Weights of a small transformer language model: width 256, 7464 steps.
Each number is 200 + 20 x the weight over its row's rms, rounded and kept within 0 to 999. Layers, rows and columns count from 0. The size before them is the row's rms in percent of the matrix's.

# q: layer 4 attention query, 256x256, rms 0.214, rows 0-12, columns 128-255
# k: layer 4 attention key, 256x256, rms 0.223, rows 0-11, columns 128-255
q0,102,230,199,200,161,185,205,214,154,192,221,223,189,194,210,165,245,233,199,206,207,183,211,207,213,200,217,212,209,206,197,206,232,199,212,184,188,257,218,212,246,176,206,226,186,191,204,201,191,226,184,192,190,199,183,227,215,187,174,225,222,154,231,177,211,224,209,215,218,184,175,210,215,182,219,197,181,185,219,198,215,198,211,212,174,159,208,196,232,218,208,183,197,189,160,201,189,217,208,177,208,204,193,221,215,200,192,193,168,224,231,173,185,176,206,176,220,185,183,199,212,216,240,166,185,223,210,211,206
k0,086,190,182,200,191,175,196,237,184,180,158,138,201,192,199,231,200,177,201,206,185,232,192,203,205,202,207,204,173,177,197,183,199,188,184,171,239,190,199,210,198,171,194,173,207,155,213,252,212,212,232,177,233,184,185,206,197,215,237,211,180,233,161,225,187,186,222,178,173,187,194,218,180,220,180,183,193,231,206,190,209,162,182,207,201,217,156,161,214,201,159,212,203,216,191,203,214,212,176,198,163,188,207,191,205,197,224,202,202,211,195,212,214,219,187,216,183,193,212,179,218,175,153,198,218,195,176,187,180
q1,092,201,217,198,229,212,177,206,176,221,194,193,210,203,202,210,190,195,188,218,233,254,198,211,198,182,203,205,189,155,208,217,183,201,162,190,177,175,192,221,163,205,208,203,208,225,185,201,220,211,222,186,158,192,229,195,230,238,223,210,184,253,204,211,193,202,195,180,196,213,192,201,183,238,203,210,229,189,179,189,186,189,167,226,225,180,174,175,177,185,245,183,195,190,216,205,189,169,188,202,211,183,214,221,205,214,161,220,201,177,173,189,211,183,203,238,185,174,214,168,244,180,200,203,170,195,176,192,202
k1,066,227,222,200,183,197,195,195,232,187,212,230,226,209,180,203,183,223,204,201,222,207,218,181,221,213,227,179,211,186,207,209,210,209,217,197,229,204,199,200,200,229,213,181,185,228,191,215,199,205,200,195,152,212,212,236,179,229,220,178,163,170,209,214,195,200,218,192,204,186,221,195,180,179,201,203,184,216,249,211,197,184,235,174,230,199,236,202,231,190,182,212,177,145,215,203,187,186,194,205,182,196,194,149,201,200,214,202,196,213,193,170,251,169,196,202,198,174,171,212,185,205,205,210,206,198,216,218,210
q2,094,194,197,214,181,191,171,197,213,200,179,248,190,230,188,229,197,173,169,185,204,200,207,195,191,200,192,187,216,214,206,233,202,210,231,175,191,205,200,210,174,202,223,209,227,216,183,237,223,227,188,191,214,190,172,221,223,185,189,183,182,216,194,184,190,220,190,186,196,212,190,218,161,173,204,192,198,207,199,207,194,157,206,185,229,182,202,179,180,210,193,231,148,203,162,202,206,209,207,191,193,178,186,222,200,160,186,224,190,212,207,232,203,190,185,200,169,186,186,201,194,200,217,218,195,202,176,175,200
k2,054,226,224,203,160,183,225,196,189,203,197,184,197,186,190,227,198,210,208,169,195,231,199,201,210,181,206,170,210,173,245,204,184,207,220,190,240,198,191,211,185,215,201,198,178,237,177,206,154,181,203,215,168,205,204,186,188,212,227,230,200,195,217,179,191,249,173,224,206,214,204,181,196,198,185,225,189,165,203,224,172,199,198,210,181,208,189,225,191,239,211,180,211,194,223,224,186,187,207,198,234,215,175,171,211,178,235,213,199,211,164,191,194,197,215,224,191,203,170,208,199,205,217,158,192,218,197,218,195
q3,081,183,197,212,194,199,217,201,209,219,227,201,188,209,176,188,189,210,185,210,229,219,252,205,214,217,193,178,183,172,219,195,194,194,203,215,229,143,213,197,201,248,179,230,191,202,215,213,201,189,245,217,168,200,238,168,188,212,233,254,195,238,188,204,200,226,226,172,193,175,191,208,213,221,226,213,206,176,198,231,208,210,201,238,239,209,209,196,208,203,227,185,198,211,230,194,193,206,209,191,209,202,207,196,208,203,188,218,196,213,182,192,185,216,212,165,176,192,198,204,246,205,205,197,209,204,161,231,194
k3,056,212,178,192,196,195,173,191,204,225,210,221,238,195,196,218,179,214,203,205,204,199,215,173,166,189,209,162,204,200,191,231,191,226,233,194,204,202,133,184,190,214,209,171,188,203,159,198,222,193,197,177,166,227,202,211,198,234,203,186,178,175,187,213,186,221,186,191,214,192,195,206,178,191,203,194,185,188,208,207,175,231,225,174,202,169,179,185,203,201,220,225,185,186,163,209,184,190,173,216,178,224,226,173,190,229,210,201,189,208,195,171,233,194,180,196,171,217,155,168,132,221,187,202,212,191,227,206,224
q4,083,203,201,210,200,146,194,204,217,162,178,215,215,182,223,217,232,188,186,214,188,200,202,185,191,223,191,193,171,209,192,213,171,211,194,184,184,215,203,215,173,181,214,173,212,195,195,206,231,158,202,236,233,205,187,183,205,159,221,199,206,226,217,201,223,216,222,187,211,188,178,186,207,134,207,163,183,205,193,208,193,215,202,182,206,188,179,210,167,228,174,230,193,254,183,186,205,228,180,190,242,161,190,196,185,174,204,195,184,209,246,190,201,207,208,194,222,176,167,215,196,204,202,199,154,183,200,191,208
k4,089,178,221,194,163,205,205,195,194,205,216,224,200,205,214,169,188,201,205,168,211,228,236,199,177,204,238,203,187,214,201,173,201,191,184,182,217,174,206,204,198,204,212,201,191,194,231,203,197,255,244,214,213,175,204,235,222,226,171,215,191,186,166,194,237,191,184,208,183,181,183,165,200,196,197,179,233,181,217,205,195,181,193,190,202,177,223,199,222,177,203,210,221,179,209,193,197,216,200,166,178,203,162,188,156,184,214,191,179,212,217,210,222,183,198,225,193,180,213,220,191,171,213,195,187,214,195,157,175
q5,094,216,191,209,208,210,216,219,171,177,223,209,194,186,200,218,195,215,233,219,210,230,171,208,133,229,205,210,180,225,152,203,175,178,188,247,196,185,200,193,235,209,200,224,210,192,189,174,202,222,195,186,209,189,234,198,203,211,218,216,196,191,198,195,168,194,199,191,206,193,219,204,199,209,206,205,221,150,238,177,222,223,213,216,202,201,217,233,194,216,205,192,216,165,225,214,190,239,231,215,144,193,224,226,195,201,209,198,216,202,222,153,180,183,198,198,213,199,206,197,220,171,200,198,235,217,177,166,168
k5,049,193,185,217,225,219,175,178,182,203,202,201,195,206,228,172,195,189,193,175,167,199,222,204,200,172,184,210,205,185,196,160,196,167,198,219,201,180,226,202,155,188,198,192,185,197,220,174,197,196,186,192,196,207,190,178,194,226,188,217,206,184,186,161,196,199,178,183,205,195,188,221,208,220,167,197,236,209,181,213,178,184,186,180,210,227,173,166,237,201,197,192,199,190,223,197,209,209,216,185,210,206,203,232,184,212,193,193,200,189,191,201,189,247,219,191,128,204,208,196,201,188,184,190,197,186,232,180,202
q6,082,176,194,217,201,189,177,214,199,224,205,254,215,192,168,214,224,187,189,196,190,207,208,155,176,195,168,204,193,188,223,232,167,203,236,171,215,211,212,201,148,226,213,193,204,172,177,229,209,204,225,228,219,183,223,188,175,173,233,216,180,214,218,206,216,212,201,216,217,200,216,199,188,185,213,195,215,182,181,180,194,182,195,204,206,221,203,194,173,196,204,221,214,201,195,194,188,210,193,223,200,170,184,214,199,198,222,200,214,202,218,197,188,172,224,196,193,194,177,176,180,197,197,174,188,245,207,221,188
k6,056,196,204,194,199,176,179,204,220,201,218,212,203,222,213,201,165,209,214,187,196,180,224,189,190,167,233,168,208,169,166,189,188,236,196,181,210,165,187,187,179,153,219,195,176,212,178,186,233,189,186,224,180,192,181,212,249,224,180,200,201,190,171,221,186,194,206,189,226,183,183,244,205,207,185,203,170,200,216,208,195,224,212,168,217,198,180,211,199,196,191,203,186,225,213,236,193,198,154,223,200,180,200,183,196,199,212,182,152,173,193,168,224,159,196,211,179,194,208,192,174,210,196,193,181,204,204,175,235
q7,083,180,208,211,211,189,233,241,199,198,205,185,207,196,179,200,211,191,230,207,223,164,254,171,203,201,189,211,211,197,209,178,217,169,220,194,226,196,168,200,192,202,207,198,187,215,188,188,196,181,202,211,206,169,220,169,188,176,202,180,201,196,195,220,222,213,211,221,188,182,179,224,202,197,229,202,186,214,207,228,210,202,244,212,236,231,160,211,145,184,194,188,217,174,193,192,183,205,146,203,211,190,182,194,220,219,202,200,203,216,186,191,230,211,216,196,176,177,190,194,206,251,188,190,204,232,228,201,214
k7,053,204,200,214,190,188,219,200,234,185,222,234,215,167,207,179,178,251,207,172,200,169,166,203,210,176,228,184,191,207,172,219,176,210,179,242,172,199,192,209,197,203,194,186,180,172,201,188,203,177,170,211,240,193,196,235,175,226,185,215,194,206,208,195,224,170,189,188,210,219,193,220,182,219,168,184,217,212,206,190,171,253,197,206,222,172,172,196,238,176,210,189,210,228,220,214,215,217,174,227,188,212,242,218,211,190,216,199,176,175,229,195,210,168,208,217,199,243,187,222,185,172,196,214,233,190,199,213,227
q8,085,205,202,215,219,193,234,253,208,218,206,191,193,224,227,186,195,201,233,215,238,190,192,204,185,202,212,204,187,187,164,189,175,175,186,200,203,191,174,191,191,202,211,221,205,183,199,203,222,212,187,230,213,188,212,214,208,189,210,202,202,206,230,202,158,178,202,219,227,165,217,163,209,212,194,241,234,180,184,212,184,197,204,234,197,204,195,226,189,203,240,200,244,208,256,204,228,210,183,237,200,203,227,212,198,168,207,197,210,190,207,203,219,166,235,175,208,216,162,196,181,158,191,213,172,203,211,211,166
k8,078,201,208,221,218,211,200,204,198,164,157,231,191,206,209,215,170,186,194,213,192,210,218,185,177,208,210,167,190,181,165,201,191,222,196,192,189,221,214,218,212,205,192,203,192,213,183,201,206,217,224,185,187,200,221,185,206,214,220,184,184,189,150,190,198,190,198,205,184,213,181,188,222,217,185,208,197,181,184,189,192,261,171,202,225,188,197,199,216,200,208,207,210,195,185,221,203,173,186,168,198,212,195,208,195,225,209,206,218,218,181,194,170,208,205,228,159,169,163,172,187,228,247,164,217,217,208,190,241
q9,080,217,216,219,236,196,185,191,237,182,192,252,177,167,194,207,218,174,174,199,205,201,212,192,181,202,198,199,192,184,164,230,162,209,215,197,188,231,231,201,167,201,209,188,193,185,189,221,235,184,215,203,206,213,200,235,185,187,209,204,170,230,204,195,207,207,222,186,237,192,218,177,175,210,173,198,203,186,183,191,188,186,198,199,230,198,183,203,185,198,226,239,207,209,189,182,205,198,208,220,238,184,190,189,187,172,187,205,194,188,247,212,211,164,213,196,203,183,168,200,201,204,191,201,161,203,193,200,171
k9,060,194,191,205,186,205,221,227,221,204,197,194,207,232,212,229,162,184,201,184,224,180,204,154,178,205,199,190,229,166,184,213,196,220,212,173,189,192,196,180,208,224,194,189,214,206,190,216,214,189,201,221,219,155,203,181,220,179,223,170,208,214,179,218,200,203,206,232,203,210,183,213,219,170,202,208,184,174,225,185,213,217,183,188,223,201,176,209,191,176,163,193,177,223,197,181,192,187,184,199,192,169,181,185,198,198,215,176,203,214,183,203,194,137,197,211,182,198,217,198,179,217,211,202,157,217,188,154,221
q10,089,204,195,204,203,199,192,161,191,179,194,212,180,170,193,192,186,167,193,207,211,169,228,234,196,218,245,211,210,209,183,214,241,190,207,200,182,205,217,174,213,204,199,187,206,228,221,209,169,205,221,197,168,251,224,179,182,182,200,205,198,188,164,216,185,212,177,209,242,188,180,212,173,189,198,207,218,228,204,205,199,176,197,193,212,206,219,162,205,157,194,203,212,185,212,211,187,197,207,174,178,192,203,202,208,224,191,192,188,216,202,160,192,195,160,221,198,201,239,224,239,143,202,200,195,229,197,205,192
k10,074,205,202,187,196,210,199,182,232,242,192,207,227,192,187,210,220,217,184,190,191,236,149,209,214,184,164,196,217,196,250,183,161,218,193,199,186,192,182,189,205,217,174,174,194,190,154,204,228,209,195,213,187,169,185,192,218,205,207,201,207,213,236,200,193,202,232,194,204,229,172,206,230,160,201,184,157,178,241,219,213,189,200,224,195,169,197,198,182,214,222,190,179,176,219,203,224,183,175,208,196,203,201,172,185,199,213,198,180,190,199,204,199,226,177,208,158,205,205,193,177,176,192,173,224,226,212,215,230
q11,077,202,211,221,199,181,191,225,204,216,195,159,205,202,185,204,199,192,207,200,169,180,196,248,201,205,200,203,211,182,217,191,222,208,217,229,204,218,168,160,195,205,205,179,222,250,205,219,177,179,192,208,202,174,163,166,231,225,206,198,187,152,195,215,197,206,217,198,202,177,184,214,192,177,253,202,188,180,221,239,201,192,243,192,227,202,213,194,172,205,204,212,198,216,207,227,170,191,193,183,177,142,167,172,156,224,184,220,221,220,176,196,207,204,204,183,234,170,191,182,188,204,199,182,209,203,221,198,215
k11,056,199,187,217,221,213,181,195,189,210,227,173,203,182,177,147,195,219,197,203,218,207,227,205,215,229,174,193,192,198,188,194,213,164,213,189,167,179,178,218,210,177,177,195,218,230,200,149,221,188,188,195,215,198,185,163,160,180,208,218,188,228,198,176,200,172,212,193,195,174,187,194,215,205,225,177,217,168,166,217,194,177,222,156,199,206,160,227,199,191,244,195,200,213,199,173,155,205,194,209,179,196,216,260,214,188,197,198,219,238,201,198,189,192,212,177,182,218,194,229,200,170,209,211,184,217,199,237,195
q12,097,196,172,220,190,210,171,185,190,198,225,181,187,201,161,183,212,192,212,230,218,222,219,213,207,190,178,202,202,245,208,164,212,192,182,221,215,218,190,213,233,172,207,200,186,191,189,163,192,241,205,172,195,226,174,204,220,171,205,208,189,214,202,158,198,199,181,198,207,197,220,208,200,213,186,204,171,200,231,204,174,193,199,172,188,202,161,232,202,182,194,172,204,173,203,203,184,215,208,182,224,228,225,226,202,204,183,197,211,198,167,196,179,223,178,208,208,174,211,202,213,203,189,173,207,200,215,174,192